Weights of a small GPT-style language model, trained from scratch on English Wikipedia.
Size: 24 layers, 5 heads of 32, MLP 640 GELU, 7.72M parameters.
Architecture: no biases in attention or MLP, tied embeddings, ALiBi.
Each number is 128 + 32 x the weight over its row's rms, rounded and kept within 0 to 255. Layers, rows and columns count from 0. Numbers have three digits each. The size before them is the row's rms in percent of the matrix's.

# layer 3 MLP up, 640x160, rms 0.243, rows 434-606, columns 0-79
094:070089123158143170155084100139119150119124088143063095119110124116199120110106148080057057151078159136120123154100102153107163130150109106109109146117146122069113206138102165141126127131154049136115077159119118118146172125100134098132122113
091:151156149150160072162128138092207094146105117106164129104123128111136123133190119158169131136148134068127016133181152162128201100173108125178119148074120153170086136173150110122152107098158140113153153120122138106121080107162113101148152125
110:139153141165133141129128155099097124124133148130135107099094148136148172154078094162064116117141172132067100094065076116107112104143128163151129119151124119068187121175175141172116215131128129086131072108116153117063111163116141071084153178
103:075172125151149124084100109138137128120094089147051162143153126113150119105129144136120104074073093068166207174097128141163146074143136142126126064078118111123108095120108196126137111096182117127112127131129086166102140098146071141089143138
087:209111181186221150166109131173083105091062121142114145154194169131127073085097131157136163160131145071121163111055136190171106127094109128095129155128148136124155129119129160156167112175090144113053115118156103175134201118138111134132155098
092:148072194127131168081116138202082099086152133137090076163101074091113122101162136085127165075151123074138152192123131135155136153156145160145206089067112150103101117158104109122138082181080188158129158146155135079103174147107140076153095116
092:176138118134114127172169152070157134123086135120078154091097156094104182165108099190096175109131120136171125130156154125169094174151137137130142087189124151114188110179106149097097164112043130139128103153123140141102140134067104090079126156
088:104095126110120143193162117065174094083117101138169163117155168133121178166122116150174113132132109119137090089154160075167047090144102076125121156111091124125110129113185122118091105133122115056124153110138112065055135079145096102156061145
103:107121110140032134116137106150123167165092099097114030183099139095136202136121080118127126174139118173128121150121146136098106151126083074106168144122127103089136164092158106088099176127132090124174094143155200226127088090127113129148077116
118:108065099083101151167119123095143114169099100141171102077147125101167132172093120171128097102118163146163134131134185095148132141125128121166148091161115059169123142072089025099113147093145128122174155105106144098111132113168053103104107129
104:136066116126123158122115064127111129118152161169120125149132154146103101191163151124098128093070161125167126151170074117115143069119145110125115117108123111110108112165165147154118119069144100155118183109106124137132055149122107128136159131
105:197123131091154129103167117132123112180106097114068125191073119067098153130168158087164099143117143115116114116144194148095147111085096065147192153101101108084145181156106124135159083106127102099114090123145136181151107134164187093170126070
103:156091101119130078139121155154128111216207096115151116129168155111103105127075144121113145101109137194127127157102083132203181170141086147110153076087179099148084131129062103129113110125109099142157120161101120142186146116153124127098128186
101:141129101176163108205097098112086140167157152118162096114100177148125171141132107086122148197103101168139124095140075140109153105134134135156158093078180147058143153110131164113107183110141084105109179111169108078106143129125106070106099120
099:102126105151070112154126090128130134159139105072080113107117141118112032088122109090111100090154091138124147142086139132168091092129154165103151145138186151141136091117110086099141120088092071122158097130063150150089137129155091153095165172
095:140223132168089137084133124132092110121137099108128074146117103138120177109143148124120099113109081138105136154136083174134120184120160097152127155147126103081171137143133088114137126076176096124135147080165150116099131084084136132140134064
104:099151072153150118105137132139149069124128084065160156167157159053167107089207170086074162092105131087143153161162156177142099155116156129170099034205138136143102158145154140123125100116118128145180136124101138097121126144113133130103135164
101:111147116173122133122112142111140138090145060069129185123148204131174133114140072151040116140074180084160167168158108135091123085141150122139180134156179093104098151183088142150096089158120070120082137085204085110136143113086123139146158117
099:116161093099112156096093123137148138149099076108150075175092109110120100208125139118122125083149128159109163161143110117189152157145135152141137145120169141122157130069122156136170094153065120120169144093075199140105117097076116153191123095
097:165097155145170109061125129116140118083094142079147103125121153202083211085137163151115142142157116068102173139140092126117125182152163184129138160131156174092169095117055198139143074104091094118125129101082125122151094130136153107111134140
098:122167130155127125085156185100092135191083121119119139135114076123110138166090075190160109146162110146081114115158173082143131180124099144065107134144107057124146134174109127114139139119084101123178092111153122180120105115139125083129070106
102:143137146136165117122077143111090095074133103172138133175150101113123136129105147114150158117184125080094129142142099182069117130087177112132116118116118152172118160127101149136129162083151117068117172130135120135102143166144147115067123099
118:137133116149135143106138144138084097180112111120139096137146087175115133066092134170073167127113099147139126173144071134099135127130153146154136097158142161186106153122181131135125134132101072132113193109187112175160122144157106034163116176
098:095153131114145107124113085119133056092184107110094067118105106151075106088149118086134119079123139131133110099127159145123085089113131150145176092134156152162118160145120081155063156126125139142125125137132063131124101121178066154058096117
099:074133089114170188095135121143184165059143077144134149124157147092214190127089119095148138133112163190111147124066110148142150090128107163101105145121131114109182152077112091115111126113119155153115087136111145121138157134132142085142111218
092:107100137110117138113186125122138171165111089093122152113105196110104169110142058062077120094178134145208095157144179143091106101132067198143149111173161075100142138135078165155131115095147080185132191119122122140123130104115099111137200109
100:138096125182137089113120139143149199125076171137074182130109100180073158149152066156141143165105151122175130229134083100121196150154085145118080077141090126098110187137145148139104147073157164174092099107153070148180117051114133139118156103
098:115112160151137121201183148127169144115133147184174129111156120130151135161089102119061125122145035075089144129114067098168095107152089133154121146086127124080099179152141162087128111126161154179122116079085091108100177113087134120179102102
106:146119158133182113118160090115157137103120145135206057199175159110130146132106088100163194167112067120128108168151227174134185156152140154106108134124171147189083168120114108167197134151106142094112148071143124086155111139064141121151073118
098:124101127154066147102152125180152082117139104118145135134119105093183128136149110123122168110151126119106113198141158127182071159126123135225133090180123115139120190165097124105089134075123079160121187121177123146135120092119071161098078130
098:073105165167094143082174084154178201116143140083182156070062167120145149138173153139166128158142119202127164118170120145120114139088123087174132175160164083146148109091170127109145106108101121124133181099166149143154170062100139172112118129
102:155160134128098101149135125158101125105113132149104111123087154091102151140119163138117089137085066065121132171139162164152068104117122140133139099177088142157049131097137129141130144145113139132100170109132145123066154093130072136170077105
096:160108116123126105121189127106143110138144124082088111110101219120063097099145123126094126175128191168098129075128169116115092094086145165192121185158133129123112159127113094110159184181118080160193102151137126144115144104110125082146126175
108:145076131108105192129139121150212166100107161151105096081138156148164101143143125138128084141120153125186100114136111171129237194116166144140149113052157099121128120144097179107112081143137102134107173095139206148144128136093169118125148145
100:113130086184172170081128135118116177180111129106098126096135179090147074117126159119189134089166153182135157138090094130130097121094129166168072165134049130163164168175125119173146085158126160152085069145181112124101115138144118110085166115
090:183102170062183150108085100164150090097136119087104108105101151100148098157165162096100128112184114194118110108139157143180066165074142133155125073114077138059152149113090196096142138047145076098103150141140127157150092102092113163109113143
093:115153084083147120089126094077101106147058094101101147148121157190072113105147129046140176169113165136113129088128089132115127111199197116109098183155155108141109121120127143146109133106123127117141116132107137186145065111130084122111084107
090:211119148123161151191156154119170117095166066152117160171141116083174168163117098130110113172156174149146116145072178204096183198151122100141131106135118078129147138156145141104090177110181178122140128158106117103180154070121108166148120138
101:087129174161176082102156165090091156083162127129147156141136133193079150094110120149104153151080140110077103128137188156117157097076140148152100144120098124157098121113167112114100128171172134107159077150120107073135088162124142126114102142
106:137159102115125112113083190122160202102175133084121108150126160142131144132155131109147097116090119125120087058133165170096149129143124141130094090107192143175093103135161042091082116144122141076104100150140118135158130122102099167126119120
109:122099144128159085096134094148199097148115122083139077195064149128206083179143144127149098110071133191154174130186110103160081077107141162118153101143156126132184123133088145165192104156111122122076132182115175101139125118194122089139113099
107:167209157184188140131084147112113152127159117153118155104113161216127128127190097079172155117138114135178117156149117170152180121200125068084120087113184138125141078162119050141137128177045137157054147123161136105101100154149162134114154115
105:056195141108135139097123138105137117140140070179049132142122081104123205095138138110119125085098130114169089084070093159071089121117068085149114095124169103133152109117208118116077107087138102129111072117157117127154103110139110104072089146
090:164182088115109096114158143136104149157116123087140143115125121180185142145164102171099161180168100096114140165117141084162138109139140195126140193158101073161133149189157190157212103110111122119088128127150155099174115075174069079124114104
101:104113161104138144120156113114143121143168111108131078158128146162138147119159173136180083169122171080162091144074121132155131073096052074154172100127125098156094104101128119101105148189121077181180101117175110145124053162168145090138139151
097:151159127112111217085127151141057106127100119134097105093124160092155145113121169130116062152099184130193138118122117142108091127101078100106139137112111098124159102106090081163147194078076148101091116140122213155168182114137120133112114180
108:120141139146146084099099102126097091093122173111185151157131133139155133153097169098087153041181113160111136118126131167213128141174118141113125076165101144140116065104129139170150130070123134074119170093103137137069102074137035149095109148
092:135116127112151145103067139089127095165190131089117125074138156098136128155129152103106109117101179092135147160106169128132093121108112165186170120104164113135081098086107121166059153183153126184149110121115181114180084151181142112101193165
106:168138118135126115130114102143167108108116100127161138139081129080058104110116122078160167124174084078119177131154097097121133140131127117164118085128070064170093141171105122069123128097147075151166114157117136054121132171143066152043208173
098:181119136123062141059089144161105130135087144179128162097076114172116150172117126102123122147150122097136134154133130107079094024095114103177212079131112124163117113103071098171094136160139108079116092087109139152110126125147141151155109127
100:113128136170099108151167196194098138133106098126122149122128117119126126119115167093154062147182159116156179154115131100165182158107023160157179151061112133145125133141171066119048101153117156176175105106110105191136127114137138114134110114
092:197221061076135152120144108183118122212100098088140136121084141079114096127168118093158107133104126113123116134104161159114147119126183099103162126159118110147126044094129119140183128109062146156151087170111183198110159107106099117138053122
104:132079136138121109126156083101077141062136132127194126195094127066123187148140148060112139086163109171138119190134085114143103113110129025102080135098140170127103150092166085122194142129080067109179169096106142112048078140093109102096086140
096:124134102170082121144092083128118107181123164139125085126108103126161058154118172136103069111088110145103135045064152121151101154149148173141092123107177062149186176156068142101144159133127090105210173140109153118176167198137127138081129137
091:145099142136068169123142101130080130183121107120169150144137159109124185133115100104105102155125074189100176108148153145175137166098175118152169127081167105112080143136110133124129088118119065107129184095193100103114146124134106167202072155
099:158123110159084115124113148164114143144131154171178165087134137180183062174114161049097192156154118130137091112175131161113159149173146162118088153074139119102093172174095110072195116116129155087089144117066177147120186125116149194130153120
095:149109071116107150122132138126135186120137139151125187123148120226154152153077184138189147152188153144085141124123171104182085125168173142110155150119151105113147148154111084152190151111106138106133146096163104111127141113156116175082123140
109:140158118160132158092175113164100079104130118153116152131108150120136156123153112134132113128148158155090059129138137139094089142175102146162190171095177111091161170153125156164175138110159086141134166095147158184171119116109131094122149152
099:143162147105138142148147142085126106114042160153110174103103179081147134104091126090129130113137128122137083083105176162140074147180048151131097171086127121148100132142100106108109192173164128155081100156098108099094147130165122159090086133
093:159087148179127078102114183210123138077111108126138132117113097172186129130081167148141178124162129136081136136125108147151137133092145156150143118128085195153153134162148101128056050108088161043110149033095134106125154154110105111092136167
099:160120112141105038204122077121123114094109182157139093098136115142088095105183135112107083149097101103134059144115095117136150167109143128138139116074110128147110087147166068108116130114111102076165060110140136111165142143141107187158105122
093:123144171149169083178195076145111132127090119163132165181123156129172155102084147128175138107188176125109154122119139173111088168147142125172204124173119112165156126154088101152118086090104126146122100071104107111130110145121124139121056137
099:102136163144148129133150075143159111100107112161123124137117106080106110140168140117089124149158097126096151071113147156152061140134136130093146197058117067133122093153184134088151199112197138152171107091152166085131186128125149190122141116
100:089148145178196194166133153108158164129116111101119156095153131166161073166151162153115145156159102118162111091088125123136143158175096156124167108123077164161111135137126093159170092140145196151090105125177172108128167126116131130096152092
109:119155124172143087117165148120130139132082186094149147144118045115106106065124165121145093094124111123063078132122079136147089070125066142091117109135146124075163077133111107127193112177195130155136139118119132111148098059168130130119138112
094:129121142081105128138112112083085105170073146119116153140169162097112088090081097143176101095181134086145101176150124103134061106133110149157167125155062160097148120110115152081115165119144139184106123175109059146109083151196141115099059148
102:128160120119081158149186071138111122114132171171134108166170091164080139169094103144124162185120123070143159091132095171096106181146113136115086182168142112124161134118151136112149110135114167109123132172127104092096090058118119135149048190
101:092132094166079060138099117154095163169085121162074183164156146151176054128180138066132138092116140082151129140207184125134155126064125145121136125170151171154119112161088063117133066143155114123102111176112147121116184082167092142111131120
100:077163122164087104146109081120094106124134141120157087130085163121156093164113172125164190115176121109140140132146086151187042197114087133150076109085124146109092159142095183142142143097141132148102093158151080051093129133136074111101072124
097:088149072126103062092084138169115159135120124154128159111159084124134126088094149073156099047095140196178081087115117116158162100143082092129125103093149147137070106104102057148158115193194164127117145109113124121190146168139166120137149145
094:147089185070098155158143153107092131097136159139105078132118161107165103168148124101154108155101135185183153125148139137088137161166172101121102141087134150124167151182112085125117178142112177138160116159127126153115176136123103155157054083
099:117137134132134134130153153142168141125131217138113090127155168131123126155115086080139078127165094139134125130141195160148113082162156141182085141116147161160123142204125098114102138150104105139104106145167160137155121103112154079118155128
087:125188130126103185112191176058143143112132117156116070150099073129136159125145118102129132112108083166101112147119071131089049101118114166105149098110111130146105121103130126091086141108182115115121082120093085102113104158132213095113049132
100:122166212115098128081128157126155135133158061131127173145131110079154170093128123084105162107088171093154075123116155164141134153105097137157142159153056096156149172145134134133063166161148111143131064166127143138131174117188172127152140113
099:076083124165148169106145109174108164088126143143105104129162156058106141140176064090051177052108115146090145153152131131164165102155137120115113146105194132101099150080094170143150046118166127087114111177186165144138135083132079176206087166
105:150108063124101195093110096168091147083183130157107152144124108090101128155130090107142128165087142170083099119139128124144175168138178114161099132128164144102162189149112166120074128118108054130163139123144131210167154089160089102072092057
108:146090189162141129113078112180163132161133113127162101141147107165138134150172047108082097180165073134142073192141131111112127164075169167132141119125093109144075138125125143183107124113077070095110145149183112090165100134166156159145142082
104:157130083107147150131137099085153171162110144068108105129140154151118112087126147168123170108129143124134162121165096168167184144148130083117153135113156126202071155044079131136136127141123123153112074083129115132137147111145116182089197154
099:114099140121113086178084144136152120112143191164116125082114101064129078137128112100126100108116058132134113078159133136130082099183060090135128130165073143153139145141172113174145155105156110126113069148117122104084135167166161150128141137
098:116135151123151124147054110096156084107110118039119155161106107094150085099109083113098117142154154123112144097103169116144173145136149212124156100140140138162091150139119149106185128103154059098125169131134105143182132094120117140110103153
095:096123156114172138093193190181088114146027108131105102139134115103078160091132079175097107113119084104144119131144096225142084097131125078090156099138105112081099124141138161139074148144185149148115144133181110080111114147124093124164154151
103:123073128153178158137167164076134153108092119149099141113116137122136115135146093182188147063127167094137127128156151109141098129145136082141100179161156155124149129094107064150134136132095147124121102134091140144113080119132125119141148119
092:119169150094088129157138113136098129132058109125078137148162200165159169197121093119119187137156099161173098138112104101105063120120140141102070127104107138170126201164131160113107117137153140101116087105171126101084129182117107168144133128
102:132122152172092149116033170125133106116094123128105123139109126104159076091141177101080122051151113122113132163176141134155157107120119126143192062141134164118160052090140139196117194181094103145129119175107141075141133105098104140150163100
091:186116084161179158110109135165138142099085118066099079109060171147183109137094101061110134112155173130138119161079095165064089137163121148017175107180136120111145189173160153130120144157196138131104152129149197078123126142134105054146105108
092:168148120135074173080103056225128090116164111177127086176127150108097129111157150104162106101195135091173205121062108124072148125105183138135114073151163140138088133126119148127140144073161109149101105124094074102128138110174182086145135137
088:154141117121105120089159218135168118084097150200111141151093182088090077123124098116106127118072132118098160116177131139143158112175158094080095128112186091123133179190114122137171122093138162197117088049117150111141190115147116095106112160
099:108167119133073116081139152168145118174096057108127116088168140073141044110154109108102078069114112138135057114175146152192158145155075132158153135139160072146093090117137077148114139123088134099150153117144097146162162094128076152132127127
102:122122156073099132104125105054120168136193146143115174059084121066144148144116100167122116098167178114147058138150166145186136151155098166125099133132111120168045171080122123110091165062112113191140151145178078135079107133140115136090113157
096:139147155098160096126055134090119143149129177146123137105130121159134079148142120120119090093137149107158183070179084168142138104166107172122187100039195145107142156128139106069104145093103151133122128113121172125086142156096122184126138180
098:138106133143128164093144118178082093140108139138137129088080128052056113109157155131135077170088098098180167156125146114089091145117149097151109205103161079122137122115059133142124125084164101174169140078117150143120142168155131179136068105
101:135168171095193108146163132107114108125169125129103165137193116144100139156072099095137128169182091119166133104134141164148049130146130191144146068149142111135095152156127115131114144176161115052147066119115111124120185116116140147139139162
098:221147103073149102107090074135106122191145051164085124132172140105117128147190119205115077105099147142139130175159158151182105112119171112114144131120132163147111141147129137137066096128150124158132115152102142119101110117193134131130206163
109:104100135170131119162111087209111098082091115121065192086175122130146151162140152078073091078194147124141113150142142120106147147112124093145111148111103157116089134194071097096125111115104134163062112097137130182089066109158166182081101141
105:105100145171166088081067111139102108104122115118201123160141110132109109168074126118133097040167105136076020173129100131135182120073113132191153101119061110092119147118098110092107115151155090080096095130131106109125112148141109077085107159
109:164096125092095097090168175138146126160150139113148120203119128111146123184135071172188115172130149128109124108137141147183076134136152129178167183129166102089102131173082109110086161137134110145153075149176097141139078125161140157146149126
100:128092158130109167133164109108087191179136220111141148177122164045158132132160116193119111099124146122108148159154107129117202121099182065127130117122170106143147145172173150111151042127135092200181156107161156102141148122131115115160093074
095:127157166162195153155099103152170113134069091105200162078135136131123086177102159154100156172123095180102145162158131147121132142129122105114089132093104196107176062189154120109114095111096095100080166139123131134144096112196114163088184124
101:189133126133106118164138135086134151151122085090115187106154153147150144090110097107160134140102105122122116136134159078128101107162112140133123085038151119183108138159132094056093116092098103082076098189101144085130163102127057194092178149
100:128103147108169128111076107116162118056136143107130088137135146125134163127130060075102135119147084110138080082118120125098139129090150099155090057159102135078174100137090061135189149106063125100095136125165120123111117130061093116105198136
107:117082136102083118103102093118171175159113110175088128135084154132100120095088161055191111105127080168152098086095131174070155118141121087156104076134072077110104124156116152153097144125130130140100080169131132064073123138147103131151114114
102:147137110101117193097133168096108194145108124169107180160124151061177097079108095103086152120143187129132123137162130140047129120097135133186106186170169143189155155120097147168126170160111127121083132125060128161118174154143122167088081087
094:103119074124172147143163100141095125121151198103136145138106129170103126125138102144127172121076157133186116097196169161149089165132124145140113101073093130180131088113154118125132180087149136135130100195128128169117124125198106111074142120
102:091140111184141151170166124130129146101158123117232047068099142119123073131114137127101149071110172107111143092138123172080120170142128195177114164097151129174135087079099051118122133081126152152121089174119144148122136194145096104120126116
105:132138028131146137114124141113037097148137129121087137195103100095155132152153109116087145106110096134100168102063069106111103083120098147120128152131126105074126166104122101146141126119164118148172108115105183037085138101104095125111089149
095:136111133143110135076155112054090083161207133136171123100126124152155116136101134062116177150171154099162232134082124092148176167174121139137141058111112146102080137114158096111080178113093068145096169143136135118092140125146134201100104180
108:138092125102137147078156116139160168147141106125063169180134153106150161152124145130134125095098111076163169129116141125147105151082140151164115081122117081149083190115090123085176165158135082091117133143088153152135140098156122153046119142
112:132193134191175126174127095165140103104151181127114137099160191121221174121130130156085126134138118086106115162036123105159068101128106134179107121101101113101179162153133160142136134117133094158076097165099134156121087104116132103115149113
098:138119137103114144124110115117141106122112162099183137156132138148100163089146115151135086151103137184136087103155116217105172110159098099142125161190122090152183100169136090163215176121065146113140144133122107164176191131166099137099102074
103:193085065147172134115162090112133136102158124170150104131104077141124134196112137111104107162123220107146149167106088129160129097075065101105142165071094072166141140150048122136143157140165139079111091126098061130099117129169169164139159136
096:145119123129091110091141183193148087183122139075102164083107112075099139129157077125137108146152135118056165071156082145161098161120128163108107165077126127144131121115128126137129143168111087131163111166127122133157157161110108140061092115
093:119089108143111142092165165117082137162126141164091071078123102187090107124055143104101135113114148124150099157107095112132096149113091168118077137136169134137147123088110082167130093119183079149182154129184127108131208172139122059163085125
106:118174107083169116132134096156070155079147160105170126150167162205108130198107155081099136109125148159173139070106167198129131155089098138151091181139179137059150102116118089093146186151122125079099099143193136198112127120153142124090130107
093:084109104161187103124153190093074173116087133149146108086091150147167163203078149139149107163112090154105096162139097161156166075167122168152161157159102158113140111129208102122168109142194160114103129158109133119105170106141126113110176139
100:097122127097158176070134121134151127072104066136099177123110129136112198120138140173131141095146181107159145112134092149171108164174098120130105130115109174132093134091129127151150170119119098188102138149072183136137107106048106060087151153
106:165092132145146126138123117153155126087140128119151138165134110144197157095183118133108131115157121107116134125094167157119163078124120099135110165129182169160137131179128087148162120086211089139111138118122197081131094078106124156166169102
111:119119065133120097110173107101142197166075177061111119135111178089122111079163195154176108123120170109138122150135115135127163099180141107092131097188113147193180119155091158181115136122081091096116121114171113109145153148162114128161143148
100:099154169139098213151095222118110162072133113171112116079109146178129061145134069106175190089129146123165191110160145141139141157133107142138072132123121166080124170177144133090182169134113143113122109183150132138121153124092095129084096173
098:092165126129099119112104135180079130166110080162092141122083124122071149181126096092108115090138090166112108142168123114175151125186115107097126177132110163187101130087105089153164083074145128133157129119158091171140159130151161208121091107
101:086116115094132114127091094119040163148134152131104125147107143104154146017094191114137162122165123113134133110113094172144109129047112163130063106119149115160155117148079121146110102093134114086142156150106107112139145127191162100129179125
111:162084167136168126169116163165151123098129069170107121118127134118155137162088154113132123170157122132123073136149121143180143140162189111152133113085137115126116098151122071143078112093097208106145105126143135069099185151142144152116116134
115:133113106087078095114119106109127166158155145113117110124150190101137089123168173151126099148108115148129159113197134073139156164184122139198092112120179102111104130088110100059082073110128163117143163208187120133155188090115112149115117174
094:126146115102122117142211139110110106103099089113166079133122090125108131067128118099135106113059184139156088101151069198138102131180087126109145177151121073152073105125096158154081175145145135162142152133087142105051126083130147153136113101
100:162108173146212109129150152168089103120104175110155114106155157083151093160125102113148151167148184152143076185183117153189136154129138089103177120135152122185156092153128069161132078182151162135122099208130084106122168096122095148170140134
085:167159144115116186138161167138123119153112087134152122192110122089151154118113147148155069201118149136126129123101132163094113145152114142169127179190142106120118186133151143098082126128198154203120104138157094167136155201116125129078114078
098:130105131113089159101078083122129166140120155102185129178135189101134119169174135138198084149204117172126105116130085112117138109147167158131068141113107144208126154123114148094126077078086114110122092139167170185140152068136142129128091135
098:205131163182114148114108102113112180090117129055116177148118113123087102148143138114127138128123128121133125123086129092175136185115179111113093093100113108112145133070137144153141178116105144115047149097139107121102114155113160099100171146
101:146106127095173147111130150163148145068155161138129118088088132139153123133121086178135103121119130160096092099141125119114078109128048134092090075067105098090124066156142135180126165129168137190141063120196136048080133109137141084059083124
106:120145085061180124137164065126122155163109140056077167116143171108165125056102158178185115084120103131074131120185146095138116150099129134067116124118149089108095122107121097065114119123127107127132182121152104145155204066152069155120100130
098:151089122154031150107155118136152112106109158131155141180107210179133115160142127169079095136149155116117098108192114149116121197175177182158117122095174145062135106108044175089133124071188085169109126135137126122112138058147133109134158110
088:189150135112151129096119205154089129131063128149074123185156154110078131072127126118125100112180127153123130082163143085114124068113143089099115211156149138201190108144134102118119052139143103123139112150073159163193176123114126135119152134
105:143120177111113098059134123075089114216093158150080111189050080139133148116113160117167149095118147165144165091126149115105127119101038144106088103213111149154116144172135099076150149155133184159146147129158156113089134141144172097109088120
090:124088140124128146104132081124152129142118173172127155158135118107056094168132100087111123110090125164121095120129105141154182166131092133062122181058094071076121158098061180133168148106123094146075076132076096121115133184179119131092167174
098:116126098169134156103144081155121111184083195175104163131080120136104102113122170112158130138105140169106092135086083152135078105151126086178130196109123145168113164154133127165091133182209099154149093135065126121110167128226173131133119141
095:068089134149158077147144111128102184174107188073138150165120085157126160156034125137124122116094101147119115148137117121167154128147099069137129156166121127098127072104150140150121129132121141107092108163106158122095109110176137134136166123
091:117082167181108106191147106065161108169142129189170143142125162121044154141126097155074161112142071127150102138106159111213120093177078121150167101155134146112053127085090107128130147094141108084146116107173144152123120164083127079122138127
109:143133141121163117183072121131157162140155067115103115180110098064143152172133100123127136095150098153106091113129141107150117130105116135133115122120079114115139125143155086099091113161068170145074075126142107130040123113127151168185125091
103:111151116074148088126077122102057132139088131174117134153146093151100097133081129160108146159164131136088107175190134187132153131165155103126084175092121143166150116139151108100135170141118190148189075156125130177113036133101120128111058112
101:173122089112182105128136128142115126127092176095086105163133130128161111166125087109118152171134128176149072124185154152143165058123124145053146107138128073157099099108120126097105159140140152112141121122055187114109092112162096102132168036
106:172123103100126163115075113131092104123140088005187171136137090150177142113091135128131107169162137158180140158107136128135105116090121102127115101146077106084111144115064106126082099065145136135071103180121105126093107136145058202143130105
096:140079060063137146110131135112139180207168109159116127143102109135121152110118103059104121080087127120110172054151098161105132170122129137120154121107216149095123137119101091127103145107085082070169098103114168131100155137181137123094160128
097:149140167175123029090130178125103154139137120165104107065111165166145097138129115068141164099147146073146175131118095152139072155104133141140170115109109132118116114087099016167135157090122193134154132113108164160146163116116168194102112175
093:118122097137133103158152134125142143123077137154100123181124141186104119141102126107153168141154132122126138149136141164115145214067181107140166185094117182174108199170102151139178100077136122108131126125162114147086145099148129062141137187
096:110143087075035149128113143153163152155101109167105091139062163076120158063144117154169123136132126103078108130165122140081083078107088103159154156083149100172136090133158116081126122147077054159139141116177124156102171095115144086075107115
103:146072123151078167059193114197138123159097104166152111122147164078183089207129130139218113119161152171125146143091097161093167131121095135122090150134103147106148154108070149126151072131148120167141092104130175135135136097101121118113105117
112:150055098140163147137160110094052133149155167132105153143153148045128118190122119119149089136126160132074099175170139172101173122080155139115115112075154078133060157099126117122138119129152094121171089147141119136131069123177194135137091177
097:120145087101120106142135080162139125104124141117119080092139077122175033144128122181102145118136126088124090156109116178227094095124082165079203146108177151169101143102115114162102123137120162151105119105153175145132171083158092144128123186
106:137107107094141070103161177147068144173146125138102133089131096129002099158158109146155168105161106145157105160081125183173133163171089165146144105147118165112104134139092089077098207132176117150155163158169091067073149160135119164162149119
101:162093165131145132138115103099136161114130143116088173109166138180146167179156122073130094169136129144136179089135144150089059136111168125197083115124156185108094152146175096158145091093142104050137130154181071169144097103134117161095105084
109:140141202134143095135150119098146164118157145099141167118128110168135124122076133121139180159119140122072109114138193105086125152146119195151143106128099083097096127096112069159159142077159096033130183120162106143206098093108111167109076129
099:111080119128130137183131133191140076095124120104135130166128135161189100166127172183172146103158149155165128122181177142152160142147155128094114110148110132151130140195169071134164196121107160118129150062139149109158128096115102098096084102
105:091095125124108104051130114196122173117131154111116123220112124097145108151119113136154079144130145121079084150119030158150122098084151114113096056130161101119085128094098117106174083135139123163096102129129114126099175113120120080107173108
102:153144123229128132138152148128147113145079177146101096128153148124194091147102150168141143140170162063102093172100156136166169135129132126114176096181123142142173155161112157198182150126151182113121116167148119153164103162208094091160176071
105:114127128130130116066098153106061159141146146131195106091133158098080164139138128143141128127129097157115137115162134164106212178175130136188124122111134096068158120066137105119119136178155150118113106079141132142153147101078137038119124142
100:116126098181103077149098106142117133144170126142173128117149147123150098125166135124170124143146180120059136038118167130152122156112122121147107138165119149163074109112139045096136141153116093091143150099164133128119119027104038150107105139
098:193197113156078169147167046184109190138140152125083151092148116072092134118194116173181104108093109107124133100105188135138117065152118125140071183135086108158141147133091149123110139100113148179083082118132094152142089164172106151173147114
099:186071110116111126142196099118112119075081086114067192088137138107110094097073098095101096153187147119154130119097083126143107117154158151155138150140127128075152139143081131130107173092163110164108122142098113150153136108120118111091135104
094:107125126142127132181120133137112111157149222112184144121140130051158111207105094122104156121154159171134093141112135135102137119150163124110146120125154105138166137147141166100108042148189108152138153180114165162145201187081122182144096088
102:095076130145086119081134196190117111108118100118097062171085116069139158146123124140171078074140140161158154149141178129183115124139086161135097059189060069162173127094120126037107111108128185136144106134109132137121108148104084110131114151
111:170087145124114103098119102152105073186099133195122143168114139179138114075130147086142122130163169163144095108203192130105104117127141096179103179155164149142110146151090074135088159189131127121173109126079176181117134112207171152158116108
104:101151168106121139096069121140102085107132117112114129080104140118094111169147065126135126167094167105197077151144086225095197146136130123165130167119172166153101074101107108133141111132104068115123125095135078204070141131078179116160109136
102:139134132092106125107116104117107066166063108122118133142116035082194170096125119126132105126193129134209065137175126137108071132063101134135110115155198083127118105176128115145076158136130140143060124087109115147088129135121076136134132103
098:163188112146129123061114151157115152136109165131140088092090121158130159147118140105196109124108131101109102123129080148167160174170086128110097134123076136136162158103095132105143094170131071116148115109113143132150148088121094108096150138
101:170099075139133162097170124095108126143119144157135113140147152106108127135122181086117097194155102087141116136103119062120104108141161130122116168157231042128091154115094131075140123113168133118157167088114124172139134152142099134191081220
101:128185101117142111130067085114116089187088137113108129113127177137159036107137171109106090121088076118089159131145156098175123105131128157139129096084138101153108140151133122148123077131123159124147089123094114110148068070136166127117106177
102:167110185109152171128135182156132095120126092140162188168130107078144113149137064126194158092118095116156185097171148144166118110132118126148118126194051101129126113182105126104100066135147110118093121129102121110134166114151103111088137070
096:131156117102074074094129151142116060162109135146125133133131113075121158142181083109132153140072136141145071119158154141116148162145101082149102147171097118084129151117123104111098234087136096130168132155129104119161112059071102125167149138
114:161154138130131112087111188110152148052152129104144089203137120093145158188132075129095115106128124106116148076132137174184151174178131218111138080104128101112146165138131125110144143119147141111117151136067147143168194151104103102187105122
110:098120077110133115130125169058073127139112062170136150130091096166095196156134093168140128111101099082111146101142153086139128126137170136212118131116134159086142165137114164089078146132130106127159154086090121162125109132188129163123087137
094:149164121154121122085117102142078077177119091074160159161139146127101133161088100093128132171179177116119086119120103109141131143129155177131204092159136174116136142173076152144177143111170101114146137133155133189141156181124096131127150143
102:134138082179153125159095124154147059114132069096155129126124155180153179090091104108159093138173108146111127173131089149093128122143081121199110171120172138103093138124130135138122118108142118149153176104169110142131119095110070110153130097
106:162130089133159138152136162174136108106177101128126177131133212125115133091087149140163134162139175126080118118146200184194148166103151120106112067099132095095071090142118111160152113100104109078126148105147095173155126053145143064084114145
100:136142138120125146113134121104131079104074127185103122178115113145134079103117140119120108106139099135092162170108059142101132082131135110100091086127093192121112086110118186114168097182152099135152125117106173121174148122093125086128140148